Each number is 128 + 32 x the weight over its row's rms, rounded and kept within 0 to 255. Layers, rows and columns count from 0. The size above them is the row's rms in percent of the matrix's.

# layer 5 attention value, 160x160, rms 0.0665, rows 45-63, columns 0-159
size [ 92  96  96  98  94 101  95  98  97  96 102  96  96  98  91  93  98  96  91]
[[102 106 180 149  84 102  70  94 155  90 119 176 113 113 134 135 125 135 148 108 123 142 108 163 142 124  72 149 219 122  94 125 130 134 125  92 150 128  93 129 109 112 162 138 159 174 139 175 147  66 145 110 148 119 111 111 100  79 150 148 119 151 137 166 113  43 130 115  79 140 147 168 119 148 105 151 121 116  67 118 102 125 183  67 186 179 146 126 122 109 120 112 160 156 193 156 117  99 100 140 180 207 114 133 125 121 118 152 135 121 133 147 171 148  81 155 108 123 102 135 108 149 149  95 113 117 143 103 148 136 134 154 109 108  98 189 118 151 154 178  27  75 128 139  96  75 130  92 124 141 155  99 112 153 146 142 124  90  62 230]
 [ 93 108  60 125 170 149  31 154 173  93 108 103 161 159 128 122 107  92 160 153 104 134 124 172 109 102 159 207 205 152  74 113 130 131 117 143 114 145 103 110  91  73 120 116 169 143 138 130 110 151 132  78  64 176 136 153  62 152 160 100  98 135 186  98 137 153 106 126 115 117 158 125 196 100  75 155 164 128 163 119 207 160 158 130 148  98 120 126 113 172 201 132  74 128 105 114 136 118 140 134 172  80  93  98 129 204 159  92 183 129 124 171 114 127 168 117 130 123  93 111  65 124 117 128 103 123 142 108 130 141 163 141 128 135  93 175  83 123 166 103  78 133 141 107  81 127 144 112 130 127  89 104 143 152 155 148 134  89 143 128]
 [109 135 109 159 135 182 180 116  86 163 125 127  68 143 160 126 135 141 150 120 165 139  82 154 103 107  86 146 105 124 137 151 141 163 118 149  71 165 144 100 126 164  81 128 174 123 109 160 191  97  80 123 135 111  86 151 150 147 103  77 110 125 192 171 189 118 127  87 141 134 114 122 206  93 111 169  93 129  99  60 169  81 141 104 142 107 159 135 125  97 137 128 154 147 158 115 160  99  87 164 130 117  86 182 102  46 138 139  58 186  80 162 146 163 178 119 116 109 129 145 138 153 134 121 137 128 102  75 112  97  75  83  88 138 106 138 166 117 120 122  87  85 101 119 150 154 152 175 106 116 114 146 119  83 156 130 140 101 225 174]
 [145 158 161 136 179 141  82  73 202 108 127 112 150  72 163 101 153 190 148 131 153 193 137 112 135 150 190 135 156  85 136 114 164 158  71 128 126 101 151  96 145  62 134 143 136 119 176 115 124  75  75 138 113 125  82 108 124 127 100 159 126 140  85  92 111 150  67 166 166 161  98 122 135 107  74  98 124  91  82 115 124 143  87 193 184 136 201 144 132  84 174 150 114 159 148 177 197  96 141 109 208 140  97 149  78  97 145 123 125  69  64 164 153 131 151 121 122 177 113 140 173  96 159 166  92 127  85 169 127 121 110 128 130  92 118 115 112 168 151 131 128 112 124 150 120 152  85 123 120 124 124 126 102 130 128 127  95 156 155  79]
 [122 139 115  89 160 118 150 145 141 176 128 157 103 126 180 134  97 113  93  86 150 144 138 120 113 126 122 159 127 120 144 134 175 155 101 109  94 132 116 111 118 173 118 117 123  79  77 187 121 152 129 146  86 123 103  87 166 132 152 119 140 156 184 111 111 166 144 124  58 179  91 114 109 174  97 107 139  95 124 171  87 157 101  95 123 159 147 128 170 142  79 175 164 136 165  64 152  83 147 148 174 129 150 123  74  96 113 117  56 132 161  95 150  75 172 124  92  86 124  81 177 106 123  82 167 137 144 118 102 144 133 189 153 113 112 173 112  93  89 166  94 181 149 217 151 115 106  96 155 175 232  99  98 120  91  80 127 113 126 147]
 [ 59  96 159  85 105  94 133 194  96 112 114 156 142 171 174  94 167  92 110 145 149  95 123 126 122 154 138 136 141 143 158 156 151 129 115 116 154 140 129 171 122 105  71 117 169 127 143  90  58 110  96 118 113 155 187 138 119 113 176 175 114 167 127 128 163 148 119 110 154 157 134  75 172 128  79  87 136 134 102  74 179  81 121 126 205  59  83  97 150 172 111 195 191 151  94 130  78 146 130 117 115 177 166 169  68  77 136 124 150  80 140 155  59 174 153  81 133 172  72 146 120 112 100 107  86 138 148 140 131  77 121 125 115 147 143 183 140 133 160 139 119 169 125 137 173 125 132 185 105 107 169 102 134 105 154 129 142 103 135 119]
 [ 82 132 101 127 126 114 103  49 158 130 103  80 127 163 108 106 109 132 125 126 161 150  98 105 113 139 124 107 118 106 157 128 181 116 115 206 104 199 112 130 147  90  86  71  80 127 105 115  76 181 142 118 124 144  83 136 169 146 141 114 134 124  79  84 133  95  72 169 116 117 139 105 145 134 219 123 148  66 126 176 136  92 126 127  99  76 110 116 119 165 124  87 107 156 154 153 139 135 114  82 148 142  75 151 148 146  85 153 149 128 139 173 172 106 140 122 159 104  88 206  90 167 101 104 136 175 160 125 116 228 102 135 125 141 150 131 165 110 117 104 195 171 107 134 178 130 119 138 126 140 141 153 106 126 132  76 137  99  72 208]
 [ 99 121 148 106 120 172 128 150 128  44 129 199 154 135 171 148  81 136  93 121 101 175 156 178 136 112 183 141 125 113 127 152  72 128 103 118 103  82 100  82 120 152 163 122 122 100  54 156 153 174 170 105 139 130 130 156 154 172 147 134 109 172 101 101 146  65 102 119 186 109 146 102 145 133  96 127  87 170  67  96 167 159 128 153 108 152  96 126 123 192 114 125  97 101 143  92 155 130 107 168 182 129  98 161 190 115  70 100  94 150  98 138 142 174  99 135 140 110  88  97 156 159 123 112  79 109 182  88  88 119 106 111 152 100 213 144  93 118 154 114 143 115 145 150 119 158 156  99 168 151 181 181 114 151 146  91 114 172  68 139]
 [ 69 123 181 101  78 167 151 137 116 117 122 133 136 141 105 170 150 153 103 165 134 159 129 129 144 119 190 177 169  96 112 110 122 163  84 123 156 148 128 127 130 124 154  87 124 135  94 177 111 104 116 129 102 151  87 129 147 117 135 135 108  51 209 145 179 107  87 158  97 121  85 142  52 145 137 141 136 116 167 120 136 155 176 143 143 150 160 166 114 152 119 117 139 125 146  69 156  79 110 126  34 160 125 132  78 145 161  89 141 153 110 189 156 126 110  91 103  76 204  93 149  91 149 114 153 166 101 186 106 179 133  88 116 113 179 121 130 103 119 121 117  96 124 178 192 192  51 181 103  96 138 100 129  96 140 142 102 116 142 107]
 [130 189 181 165  82  78 153 105 137 130 134 133 116 111  66 146  91 102 127 156 133 121 109 150 139  97 166 178 183 203  90 114 153 127 112  89 112 126  99 139 141 137 107  90  82 137  83  94 108 115 105 140 135  24 101  98 134 135 135 101  78 125 114 121 146 132 141  92 132 122 190 153 109 112 189 115  66 191 125 131 156 148 141 143 135  91 166 151 120 123  86 154 169 137 132 132 120 107 209 140 141 121 101 126 142 157 160 150 188  78  90  82 135 143  84 177  70 106 172 143 212  91 145  89 114 146 157 146 109 122 170 118 115  97 103 150 118 137 121 127 152 118 111 156 135 107  83 115 157 113  71 131 188  65 130 134  86 139 187 110]
 [121 122 122  70 145  57 184 119 121 116 124 195 170 143 168 146 133  97 144 158 152 117  96  78 147 142 162 172 139 111 115  89 120 156  89 143 190 162  82 218 162 196 174 203 115 121 151  95 103  97 146  94 120 126 170 120  74 129  96  82 154 138 132 126 105 138 158 154 114 102  97 115 167 146 127 127  93 147  93 173  81 121 136 140 151 168 119 141  78 123 137  93 156 105 149 125 155 182 115 121 148 150 154 121 130 130 145 127 149 161 121 148  96 118 158  87 118  80 146 107 145  90 105 136 108 163  97 134 144  81 101 156 162 185  99  87 168 108 188 128 145 100  75 196  98 139 142 114 191  60  89  47 131 112  96 110 124 114 118 139]
 [174 153 114  95 128 146 163 121 158 116 155 147 124 116  74 163 194 171 124 126 138 114 121 110 126  75 123  99  81 119 218 129 109 103 101  82 117 187 171  79 142 108  96  67 115 149 139 182  62 106 163 143 127 146 169 129 147 167  97 113 157 139  93 169 136 130  93 133 152 215 154 127 142 166 123 119 117 110 121 129  55 157 107 137 165 133 152 111 106 148 119 105 136  73  58 129 102 148  35 162 155  74 113 129 181 141 131 101 163 140 123 164  96 118 127 132 123 151  60 162 102 174  97 203 152 153  91 141 110 103 122 134 132 129 179 165 132 118 146 121 136 137 154 102 163 159 173 104 104 169 110 152  76 123 129 118  95  72  91 119]
 [ 87 123  83 185 151 142 171 149 145  63 129  66 110  96 154 150  91  93  66 152 142 149 138 133 171  67  96  90 127 138 164 150 169 157 185 104 150 135 117 180 138  59 133 120 179 107 123 133 116  75 149 122 161 162 111 157 116 103 100  95 157  70 165 126 142  95 195 154 132 147 168 133 123 123  86 132 138 129 105 158 134 221 123 128 102 113 111 101 150  89 186 136 173  76 122 150 197 129 109 105 166 110 140  89 173 173 134 107 142 108  76 154 111 115  66  92 181  88 128 113 118 122 146  81 127 129 100 151 130 144 156 159 156  69 123 106 112 134 151 128 145 181 195 147 102  78 143  90  97 151 100 177  94 120 102 151 111 129 120 127]
 [113  99 153  32 157  98  95 137 159 160 120  72 144 155 135 112  89 144 178 147 122  76 111 137 164 120 156 107 122 106 169 100 167 114 116 163 169 112 157 109 117 137 124 136 119 175 113 150 178 142  80 102 111 110 113  78 138 190 104 117 129 147 162 101 161 123 108 141 132 177 119 147 156 101 127  59 130 208 105  89 191 143 119  56 177 155 175  60 142 103 156 132 141 145  75  96 178  56 175 144 138 122  60 110 165  75 107 127  95  87 159 164 145 110 168  93 159 125 152 123 129 173  83  86 106 106 117 101 151 145 108 103 136 150 142 126 100 113 143 117 177  86 143  92 183 121 150 127 122 125  85 141 172 166 180 143 148 144 135 108]
 [116 126 152 103 127 123  69 169 162 113 128 115 114  98  98 173 212  80  98 144 102 150 114 154 131 127  97 134 114 103 145 123  80 131 159 130  42 179 164  95 126 133 157 125 125 175 144  87 155 149 221 186 113 114 148 148 111 104 213 119 115 173 108 157 115 141 157 124  99  77 112 178 141 184 123  92 115 111 107 158 109 154  63  59 134 127 103 136  72 136 101 132  83 104 179 144 103 161 106 172 131 148 163 155 126 145 112 124 129 140 153 173 125 148  84  94 100 145 164 105 132 103 131 102  52 132  91  49 145 112 120  73 130 109 132 102 197  91 160  95 130 146 111 122 119 136  63 105 151 147 113 177 153 116 134 160 123 117 164 106]
 [106 175 151 105 161 120 105 131 151 113 127  52 118  60 126 117  92 139  87 155 130  89 115 143 174  76  88 118 119 106 114  82  90 161 182 122 191  96  73 139 143  70 147 170 132 130 144 128 101 159 108 110 160 194 157 127  94 163  87 139 133 164  90  56 110 128 117  60 140 130 159 155 117 136  18 125 162 134 169 174 142 109 119 176 158 118  86 159 136 107 123 114 105 115 214 122 104 140 110 126 155 149 133 109 153 152 199 172  78 158 117 141 165 100 146  98 136  95  99 125  77 158 143  59 124 131 118 142 105 125 156 152 125 149 172 149  91 106 127 165 151 111 113 130 193 121  96 149  96 167 101 112 134 139 159 119 144 174 114 103]
 [ 89 121 141 122  78 163  87  61 170 139 133 101 143  87  57 132  98 105 134  92 120  89 112 157  96  63  76 154 151 105 176 166 144 159 137 143 132 160 137 127 127  90 153 108  92 114 111 101  87 168 128 127 162 116 122 170 133 133 161 101  90  96 160 147  91 145 176  84 123 103 122 200 148 127 176 121  98 164 124 152 156 188 188 140  78 173 152  92 100  80 113 184 121 150 110 148  91 140 134 121 136 105 122 146 133  94 169 127 182 152 131 113 106 117 156  99 114 173  57 164 174  97 138 156 120 105 109  88 122  30 138 122 168 154  85 182 135 134 150 134  72 103 116 124 196 138 124 182 119 128 176 109  76 156 159 125 164 119 124 137]
 [ 84 147  75  83  75 168 107 138  96 117 134 191 124 168 105 113  98 160 135  80 189 141 156 138 149 146 126 130 156 125 110 142 176 128 124 174 127 142 151 130 108 115 111 117 133  82 179  96 170 183 138 120  78 137 122 164 155 134  97  64 133 129 135 116  94 138 183 134 135 114  90 119  66 173  85 140  50 127  85 153 126  81 123 124  95  98 153 121 120  62  93 126 116  93 150 149 116 171  94 120 139 150 113  91 126 120 110 135 116 150 156 118 106 127  65  69 125 119 181 220 132 100 145 140 187 198 122 127 147 129 133 135 175 103 150 215  78 176 191 116 171 127 136 167 109 113 103 130  79  93 142 155 106 146 100 140 139 166 124  86]
 [ 58 119 112 139 185 143  99 190  78 104  67 171 156 143 111 125 134  91 103 136 186 155 160 116 147 137  90 106 159 146 187 102 159 110 151 158  98 167 188 136 131 122  77 136 160  37 135 116  63 113 130 202 114 121 111 108  92 154 108 115  67 120 118 103 142 147  96 132 163 137 134  88 110  63 125 124 146 115 103 117  80 124 159 116 103 118 139 130 101 107 175 206  67 109 144 110 217 117 118 137 166 108 109 117 138 176 139 126 102 157 147 105 195  51 128 137  65 153 158  94 116 157 113 160 162 154 157 105 108 162 131  93 125 163 118 148 180 124  82 131 123  92 136 137 134 143  83 105 156 163 127 142 136 121 144 175 129 132 123 163]]
# layer 5 attention output (transposed), 160x160, rms 0.0527, rows 45-63, columns 0-159
size [ 92  95  93 100  98 100  89  99 100  95 100  88  94 100  95  91  84  88  92]
[[132 239  68 161 217 109 153 115  53 114 133 119  80 142  92 180 134 142  68 166 141 139  89  83 150 153 150 121  93 111 156 178 123  91  77 154 125 104 152 122 197 137 119 128 168 144  89 117 138 120 136 129 106 147 157 123 118 148  77 126  89 124 125 168 160  73 113 144 131 108 147 112 148 124 123 111 151  89 145 104 162 116 115 142 107  54 129 120 142 138 107 107 123 116  73 124  87 168 121 121 125 138 150 139 144 176 161 118 100 151 145 149 158  62  71  86 101 119 114  76 165 165 103 105 192 118 146 129 101 157 160 157 141 132 156 106 137 105 106 159 149 160  72  69 106 157  94 127 133  85 171 161 185 127 135 148 138 190 180  92]
 [136  97 124 131 113 128 198 112  88 142 110 143 130 130 121  77 123 124 107 120 155 170 150  93  98 139 125 116 139 164 125 153 125 127 184  80 108 101 147 124 186 124 137 138  39 157 107 140 156 139 176 122 114 127 123 135 172 190 118 186 147  93 146 142 135 109 102  81  96 207  54 130 137 135 165  79 115  91 115 145 141  80 139 138 133  67 136 134 116  76 120 125 176  97  98 120 156 154 125 152 130 108 157 117 101  70 175 124 104 156 156 115  77  93  75 127  93 155 139 181 145 141 161 137 191 126 106 140 215 106 107  64 160  77 146  88 183  71 105 138 144 134 132 215 135 171  70  98 107 120 112 139  95 120 110 128 149 169 137 154]
 [135 122 129 106 105  90 101 111 154 113  88 123 175 109  93 148 124 147 179 194  73 119 122 109 150 170 160 131 112 152 166 128 125  80  97 143 149 165 106 114 173 104 147 113 103 110 167 142 142 174 151 155 102 144 150  95 102 150  67 173 191 150 111 126 101  77 123 116  79  56 106 126 161 125 133  96 128 159 123 158  94  96 124 145 102 117 103 159 166 146 131 195  80 135 127 201  98  93 135  99 107 125 152 105 149 173 130 135 153 109 121  98  73 104 115  95 132 107  97 136 100  83 171 117  95 132 254 170 137 181  67 142 128  90  90  92 144 147 139 104 190 147 121 133 104 115  97 186 191 170 123 116 129 168 110 170 149 115  84 109]
 [113 133 145 124  89 104 153 197 107 163 156 131 113 136 146 125  65  84 113 128 147 138 208  54 137 148  95 106 118 172  95 183  67  86 118 133 137 183 103 126  48 161 134 163  88 156 118 129 153 178 173 121 126 104 149 154 145 139 148 107 119 152 127 147 106 184 148 104 104 113 139  99 162 142 154 149 119 163 216 109  85 142 159  90  98  85  96 170 132 109 132 109 115 112 109 169 106 121 164  80 160 147 151 112  97 160  98 166 120 154 144 130 126  99 115  87 134 108 166 125  97 128 107  53 170 146 182  68 106 168  91  62  98 160 125 140 137 100  91 118 128 128 176 126 178 112 126  83 119  83 153 203 105  77 151 159 117 127 106 142]
 [191  98 125 148 138 166  79 120 113  71 125 136 108  82  22 132 142 116 122 129 137  99  76 105 113 142  93  92 185 137 148 129 111 123 128 126 187 137 113 128 160  74 154 168 114 174 152  87 105 181 108 174 183 118 135 166 142 158 140 171 139 101 128  74 141 129 134 158 174 147 171 126 100  65 152 184  75 170 133  80 159 102 116 141 124 111 111 147  99 112 142  74  85 137  74 118 106 118 142 165 127  88 142 138 168 139 169 134 140  97 108 121 156 128  61 157 172 175 112  71 155 172 129 117 104 153 122 110 130 151 191 120  83 105 126 149  85 197 143 132 123 135 104 105 111 115 202 164 161 102  69 140 140 137 148  98 149 103 137  76]
 [192 177 199 144 127 173 109  68  80 140 172  98 103  87  82 110 148 127 153 134 136 129  85 182  99 111 129 152 156  88  85 197 150 125 106 159  98  98 144 132 161 126 131 133 115 151 129 165 152  88 126  79 114 110 137 132  82 123 122 125 154  89 174 131 141 152 185 168 109 103 151 101  88 134 120 131  92 117  62 173 104 183 157 134  79 137 121 200  99 126 156 122 103 144 174 148 159  73 161 116 129  81 108  95 121 147 154 158 118 141 128 149 173  62 138 149  80  79 155 143 161 181 173 121 130 113  96 152 137 130  47 147 103  95  78 122 153 153  78  84 128 116 141 153  75 136 143  82 143 186 141 136  96 156  96 148 118 116 171  86]
 [112  88 185  68 117  98  89 150 109 105 136 173 135 138 138 140 159 206 149 111 120 115 140 189 187 160 120 162 139 109 139 102  56 131 121 106  99 101 181 128 117 193 171  90  98  95 130  79 155 113 138 112 180 128 149 172 144  74  94 177  88  78 137 126 160 130 162  57 120 113 123 125 120 113  64  37 132 128 125 115 159  80 144 152 169 145 133 206 187 106 148 151 149 121 106 142  89  61 188 133 142 100 117 131  92 134 121  97 161 119 147  80  86 143 117 104 118 134 151 143 128 119 154 117 174 107  95 111 110 170 139 123 104 160  96 132  64 143 134 174 107 126 174 100  59 159 165 128 113 130 120 124 151 118 137 139 154 179 132 117]
 [ 84 142 180 164  93 156 110  84 147 190  99 125 117 151  85  92 170 122 144  62  76 108 120 101 129 131  93 128 121 146 183 134 151 129 139 151 109 128 153 185 126 116 162 134 169 162 115  92  91 131 119 158 102 147 129 136 118  96  96  99 129 134 137 169 119 163 162 111 133 171 142 123 146  41 153 102 157 106 202 176  95 137 209 139  80 119 192  83  96  72 167 114 139  83  72 181 101 115 119 110  90 113 173 117  37 112 135 154 166 100 169 145 121 130 143 103 135 136 120 174 132  96 145 144 183 154 147 157 142  86 153 146 120 146 118  88 146 127  94 152  81 120 133 149 115 153 111 168  81 113 111 150 114 146  65 117 156 126 131  42]
 [123 159 101 130 134 113 104 147 120 152 209 146 129 147 111  46  92  77 132 122 147 123 106  93 127 156  65 168 100 144 144 139  68 171 127 149  74  91 142 154 137  55  49 158 104 131 212 160 105 166 131 121 123 102 128 120 166 159 108 173 148 132  91 137  45 118  90 109 148  96 157 102 162  78 153  95 161 135 137 189 132  94  65 145 170 144 135  85 153 106 130  92  74 173 143 199 117 121 153 147 178 104 106 151 146 149 113 122  43 146 149 133 143 156  94 138 116 144 137 136 156 128 131 145  96 156 143 135 152 104 149 125 139 113  89 123 121 189 140 125 103  98 114  78 108 136 183  63 163 164 141 152 155 133  92 125 148 141 128 165]
 [173  95  82 144 214 120 138 204 129 135 103 121 145 124 154 118 133 110 134 158 115  98 138 131 139  77 126 145 151 110 151 101 118 124 117 135 123 164 165  93 110 136 136 153 127 121 157 124 119 107 109  68 159 179 172  91 123 147 182  82  86 165  56 163 118 186 152 175  91  89 114  72 137 106 115 156 170  97 118 134 105  88 122 146 161 121  95 128 169  98 136 119  69 145 130 100 158 138  92  91 176 115 160  85 113  81 150 157 128 122 109 160 188 108 130  94 143  69  62 143  75  91 130 160 126  79 141 138 178  57 124  92 123  91 169 120 151 165 150 180 113 102 138 124 131 133 166 155 115 138 202 172 131 150 107 129 141 169  38 120]
 [189 197 109 150 108 142 119 182 157  82 115  98  99 102  86 109 152 144  84 147 169 125  90 219  59 146 164 106  91 152 144 135 148  81 166 127 109 188 148 120 140  94  60  72 115  78 132 138 134 147 125 171 127 164 100 104 140 127 149 121  81 124 204  62 110 159 109 166 127 126 113 108 143 113 137 136 115 137 120  78 109 125 139 145  99 163 149 114 174  69 134 146 103 222 144 133 100  80 133 101 140 137  90 147 148 151 116 108 144 110  75 116 106 130  87 163 166 170 161 210 120 154 155  75 105 104 155 116 126 154 156 106 114 140 116 167 126  97  80 103  65 157 155  98 171  94 153 144  96 159 154 130  97 141 121 101 122 140 106 146]
 [ 99  89 146 125 168 151  59 111 163 161  80 106 148 148 147 115  51 131 155  81 139 143  73 160 116 182 148  99 135 147  63 146 134  96 156 204 135  96  74 174  91 141 132 148 147 104 105  67 108 121 120 160 138 128  67 130 140 154 148 149  74 101 163 162 129 153 110 141 126 106 130 117  73 121 130  92 179 169 193 151 150 119 133 155 148  99  98 144 170 145 136 140 132 136 191 124 166 174 188 122 135 148  57 125 135 115  52  83  53 124 178 129 155 121 150 127  96 149 121 108 114 111 167  91 123  94 159 121 118 155  91 132 147 111 101 109 167 159 173 127 161 116 134 135 115  67 100 174  80  78  89 135 182 129 147 126 163 156 137 140]
 [150  62 146  79 133 131  88 112 133 166 161 111 137 122  69  87 154 174  75  94 110  95  88 123 127 161 114 125  85 138 110 129  96 143  73 103 175 115 125  84  92 157 112 155 123 137  59 150 122 138 117 152  50 129 127 115 189 113 159 160 113 182 106 136 126 162 128 121 115 132  95 142 193 132 141 175 129 118 149 105 180 138 164 130 172 115 175 148 132 161  67 173 102 107 149 124 130 149 176 143  53 155 119 167 117 102  99  85 146 165 126 146 167 150 131  81  79 110 161 145 118 109 126 150  79 107  79 192 164  86 164 137 126 151 179 124 145  68  50  99 101 118 129 180 161 119 141 143 164 135 129 131 209 141 132  85 145 168 111 115]
 [142 140 168 161 109 134 150 122 141 166 104 175 180 135 104 120 125 108  86 152 158 154 152 151  95 170 128 168 114 173  59 110 185 117 116 158  80 127 134 110 149 166  91 113 115 127  97  69 127 124 134 114 178 116 174 182 169 147 150  87 176 160  74 175 151 143  90  68  90  63 122 104 117  86 141 153 161 126 138 152 101 133 109 191  92  59  72 165  80 197 124 138 169  94 135 155  87 136 120 155 135  86 131 121 117 156 177 139 172 107 119 119  99  41 123 165 124 135 155 133  87  99 147 191  95 151  87 119 162 149  85  62 146 119  55 122 117 163  96 100 116 133 127 156  97 112  96 151 114  94 155 122 129 138 123 138 145 119 172 115]
 [136 107  86 113  96 118 164 119 140 179 136 127  88 125 185  84  90 205 152 154 100 144 118 119  85 153 134  98 179  91 137 182 120 137 135 104 187 105 127  55 117 139 112 153 100 107 121 134  12 120  94 102 111  99 145  92 146 172  73 149 123 140 123  80 124 134 155 147 180 124 147  66 115 100 115 175 121 134 145  83  73 109 163 121 101 150 128  69 142 121 175 128 145 148 109 155 143 174 142  71  74  79 134 116 167 154 144 147 128  91 135 120 193 142 143 207 125 114 116 156 139 151 108 161 169  90 100 119 151 112  98 158 134 233  75 121 112 113 108 126 139 163 110 105 141 155 149 156 129 120 157 144 150 102 124  83 121 151 106 174]
 [ 92  59 112  74 156 116 126 136 144 167 205 170 161 134 130 132 107  84 137 138 149 160 177 129 131 157 154 119 145 170 154 137 128  54  76 145  74  92 123 114  67  91 103 150 160 120 132 148 142 130 119 127 142 134  37 138  98 171 140 153 107 104 153 173 140  87 147 166  96 121  73 123 156 133 161 200 132 179 100  44 132 131 107 148 126 118 135  86 103 109 118 140 180 144 105 114 147 166 122 123  83 124 140 127 118 148 153 142 104 145  85 147 126  91 110 144 124 104 209 118 178 104 130 155 128 161 107 106 204 128  81 195 108 151 153 132  89 100 102 101  50 186 115 139  58 121 144 115 153 129 171  85 113 145 122 125 128 154 129  98]
 [105 110  72 136 193 122 153 129  92 131  79  65 171 164 151  91  99 145 125 185  96 138 101 118 180 133 110 201 108 109 136 151 135 121 145 159 125  91 127  78  78 145 107 108 169 156 142 170 116  54 116  97 174 135 126  95 119 126 147 165 145 184 183 106 158 136  88 164  86 147  91  86 124 138 108 161 166 120 156 120 134  99 159 135 186  90 128 160 129 136 131  89 177 142 176 118 141 129 157 183 142 105  91 107 116  81 164  78 108 145 119 148 171 134 100 141 131 118 137 107  87 165 114 153 156 165  99 138 168 158 101  92 132 195 137  54  88 103  80 112 181 114 130 191 106 174 113  45 108 133  91 133 137  84 134 144 111  91 119 112]
 [157 104 207 145 144 135 147 128 130 102 112 111  99 118 129 151 158 145  73 121  70 107 148 109  96 196 103  67  95 127 164 156 114  92 157 106 135 123 163 124 112 130 169 131 133 163 128 141 109  83 132 165 151  96 107 140 110 111 144 114 120 101 143 142 170 142 115 134 132 144 118 146 150  93 152  91 204 125 135 131 120 142 151 177 150 143  51 133 166 117 122  91 186 170  99 132 132 120 151 149 143 154 166 165 129 106 120 154 118  84 102  30 116 116 121 191 165 116 108  12  97 196  83 103  96 152 145 159 160  98 122 102 154 186 110 133 150  76  70 120 120  86 178  94 110 179 189 132 166 121  70  97 140 120 133 120 108 129  86 151]
 [166  68 124 134 128 159 101  82 125 124 192 162 100  71 144 157 126 153 125 100 123 124 137 106 156 106 102 136 110 134 116 128  53 115 124  64 200 130 141  56 175  99 194  97  83 149 130 131 139 106  94 146 121 141 159 128 136 121 129 131 234 109 143 102 108 111 134 150 112  67 133 138 191 116 106 163 117 122 189 177 189 137 126 157 107 107 166  70 145 165 106 142 162 157 121 145 152 139 148 174 113 137  79 147 125 111 130  96 129 105  81 159 110 145  82 142 178  89 118 135 118 146 174 102 107 131 164 103 189  98 126 119 108  77  81 121 148 149 151 100  88 207 153 138 102 167 146  89 101  92 197 132  98 116 152 117 101  84 150 126]]
# layer 5 attention query, 160x160, rms 0.0898, rows 64-66, columns 0-159
size [129 124 120]
[[127  84  97 186 136 139  96  66 146 141 102 172  85  99  79 197 137  98  98 191 167 166 152 168 192 125 124 118 149 165 112  99 117 123 143 121 148 221 155 122  66 121 136 111 108 123  97  74 160 180 140 156 119 146  95 157 120 143 136 139 172 110 120 130  76 113 108 127 140 156 156 154 121  96 142 111  99  92 102 190 115  53 174 127 133 140 199 147  84 163  85 139 134 129 148  94 135 106  73 120 134 142  84 155 164 136 107  88 180 106  94 144 130  82 141 143  77 146 179 121  66 128 121 110 104 104  85 159 106  90 154 154 118 132 159 129 137 124 117 112 169  91 138 141 127 108 112 146 153 140 133  93 143  55 152 192 180 156 145  73]
 [164  91 228 162  86 181 143  83 142 110 203 128 149 138 111 130  79 101 118 114 117 130 108 202 135 123 132 117 121 146 121 144 136  73 120 108 144 159  95  35 127 149 141  85 159 105 126 102 135 107 109 157 149 161  57 143 138 113 102 120 175 190 113 100 125  91 116 114  89 154 176 116 135 124 151 141 130 143 100  83 157 133 129 138 145 183 178 125 153 137 145 115 135 138 104 181 127  86 151  98 174 123 124 131 201 154 176 144 165 110 107 207  77 111  68 177 100 126  93 100 118 114 156 101  98  96 133 112 119 164  93 161 118  83 139 123 100  92 145 142 132 123  98 123 120 175 157 128 194 134 108 118  48 131  69  92 117 121 158 153]
 [140 165 141 198  68 146 111 152  68 154 149 152 152 138  89 176 102 119 109 115 156 113 121 101 142 158  70 133 161 148 163 156 138 114 202 122 105 125 135  42 111  79  93 140 108 133 171 132 115 189 107  83 138  73  42 221 127  99  95 123 104 111 140 188 126 127 117 133  77 143 125 147  94 117 122 122 120 151 145 152 103 123  62  64 118 185 139 131 151 120 145 134 158 164 125 118 146 140 159 101 133  93  86 135  43 193  86 128 165 131 171  73 101  90  95 131 130 167 134 143 142 123 102 128 151 172 164 144 187 116 134 138 119 156 114 115 125 147  82 112 140 156 151 120  95 157 154  76 110 156 144 112  81 110 133 109 138 143 165  89]]
# layer 5 attention key, 160x160, rms 0.0791, rows 64-65, columns 0-159
size [120 113]
[[143 122  81 182 114  59 209  62  82 150 123 150  97 121 180 118 120  59 123  98 160 177 155 136 117  87  95 112  95 100 150 143  47 115 126 102 108  96 173 151 112  82 122 149 140 150 119 132 109 143 149 159 137 163 132 115 116 147 132 154  90 118 143 103  44  94  65 153 127 161 140 149 132  77 150  93 143  76 122 130 118 123 106 120 119 141 103 120 143 185 174 147 154 107 120  87 103  98  73 139 179 153 118 129 150  88 141 123 181  95 136 167 130  94 112 165  88 168 115 129  56 143 171 130 156 156 123 157 158 144 170 109 121 129 144  88 134 141 166 148 150 142 108 112 161 123  69 196 127 144 209 201 113  99 130 112 153 122 100  94]
 [163  53 115 144  98 168 189 126 143  94 117 147 100 163 130  68 145  82 108 120  81 104 145 177 109  96 134 153 155 116 144 149 118  93 121 168 109 149 198 103 155 136  91 155 178  92 126 109  64 123 140 103 139 141  98 171 120  96 116 123 127 103 167  56 126 148 117 105 183 150 107 194 204 131  95 155 130  93 158 145 114 157  65 115 169 154  64 105 109 148 116 137 111 160 153 189 155 121 158 163 117 115 194 124  93 162 142 159 111  67 101 167 146  97  98 147 127 132 132 125 126 153 122 147 152 139  96 138 111 150 126 138  73  65 139 107 173 116 134 165 119 125  67  51 171 177 115 107 138 161 166 133 140 142  62 139 132 137 143  79]]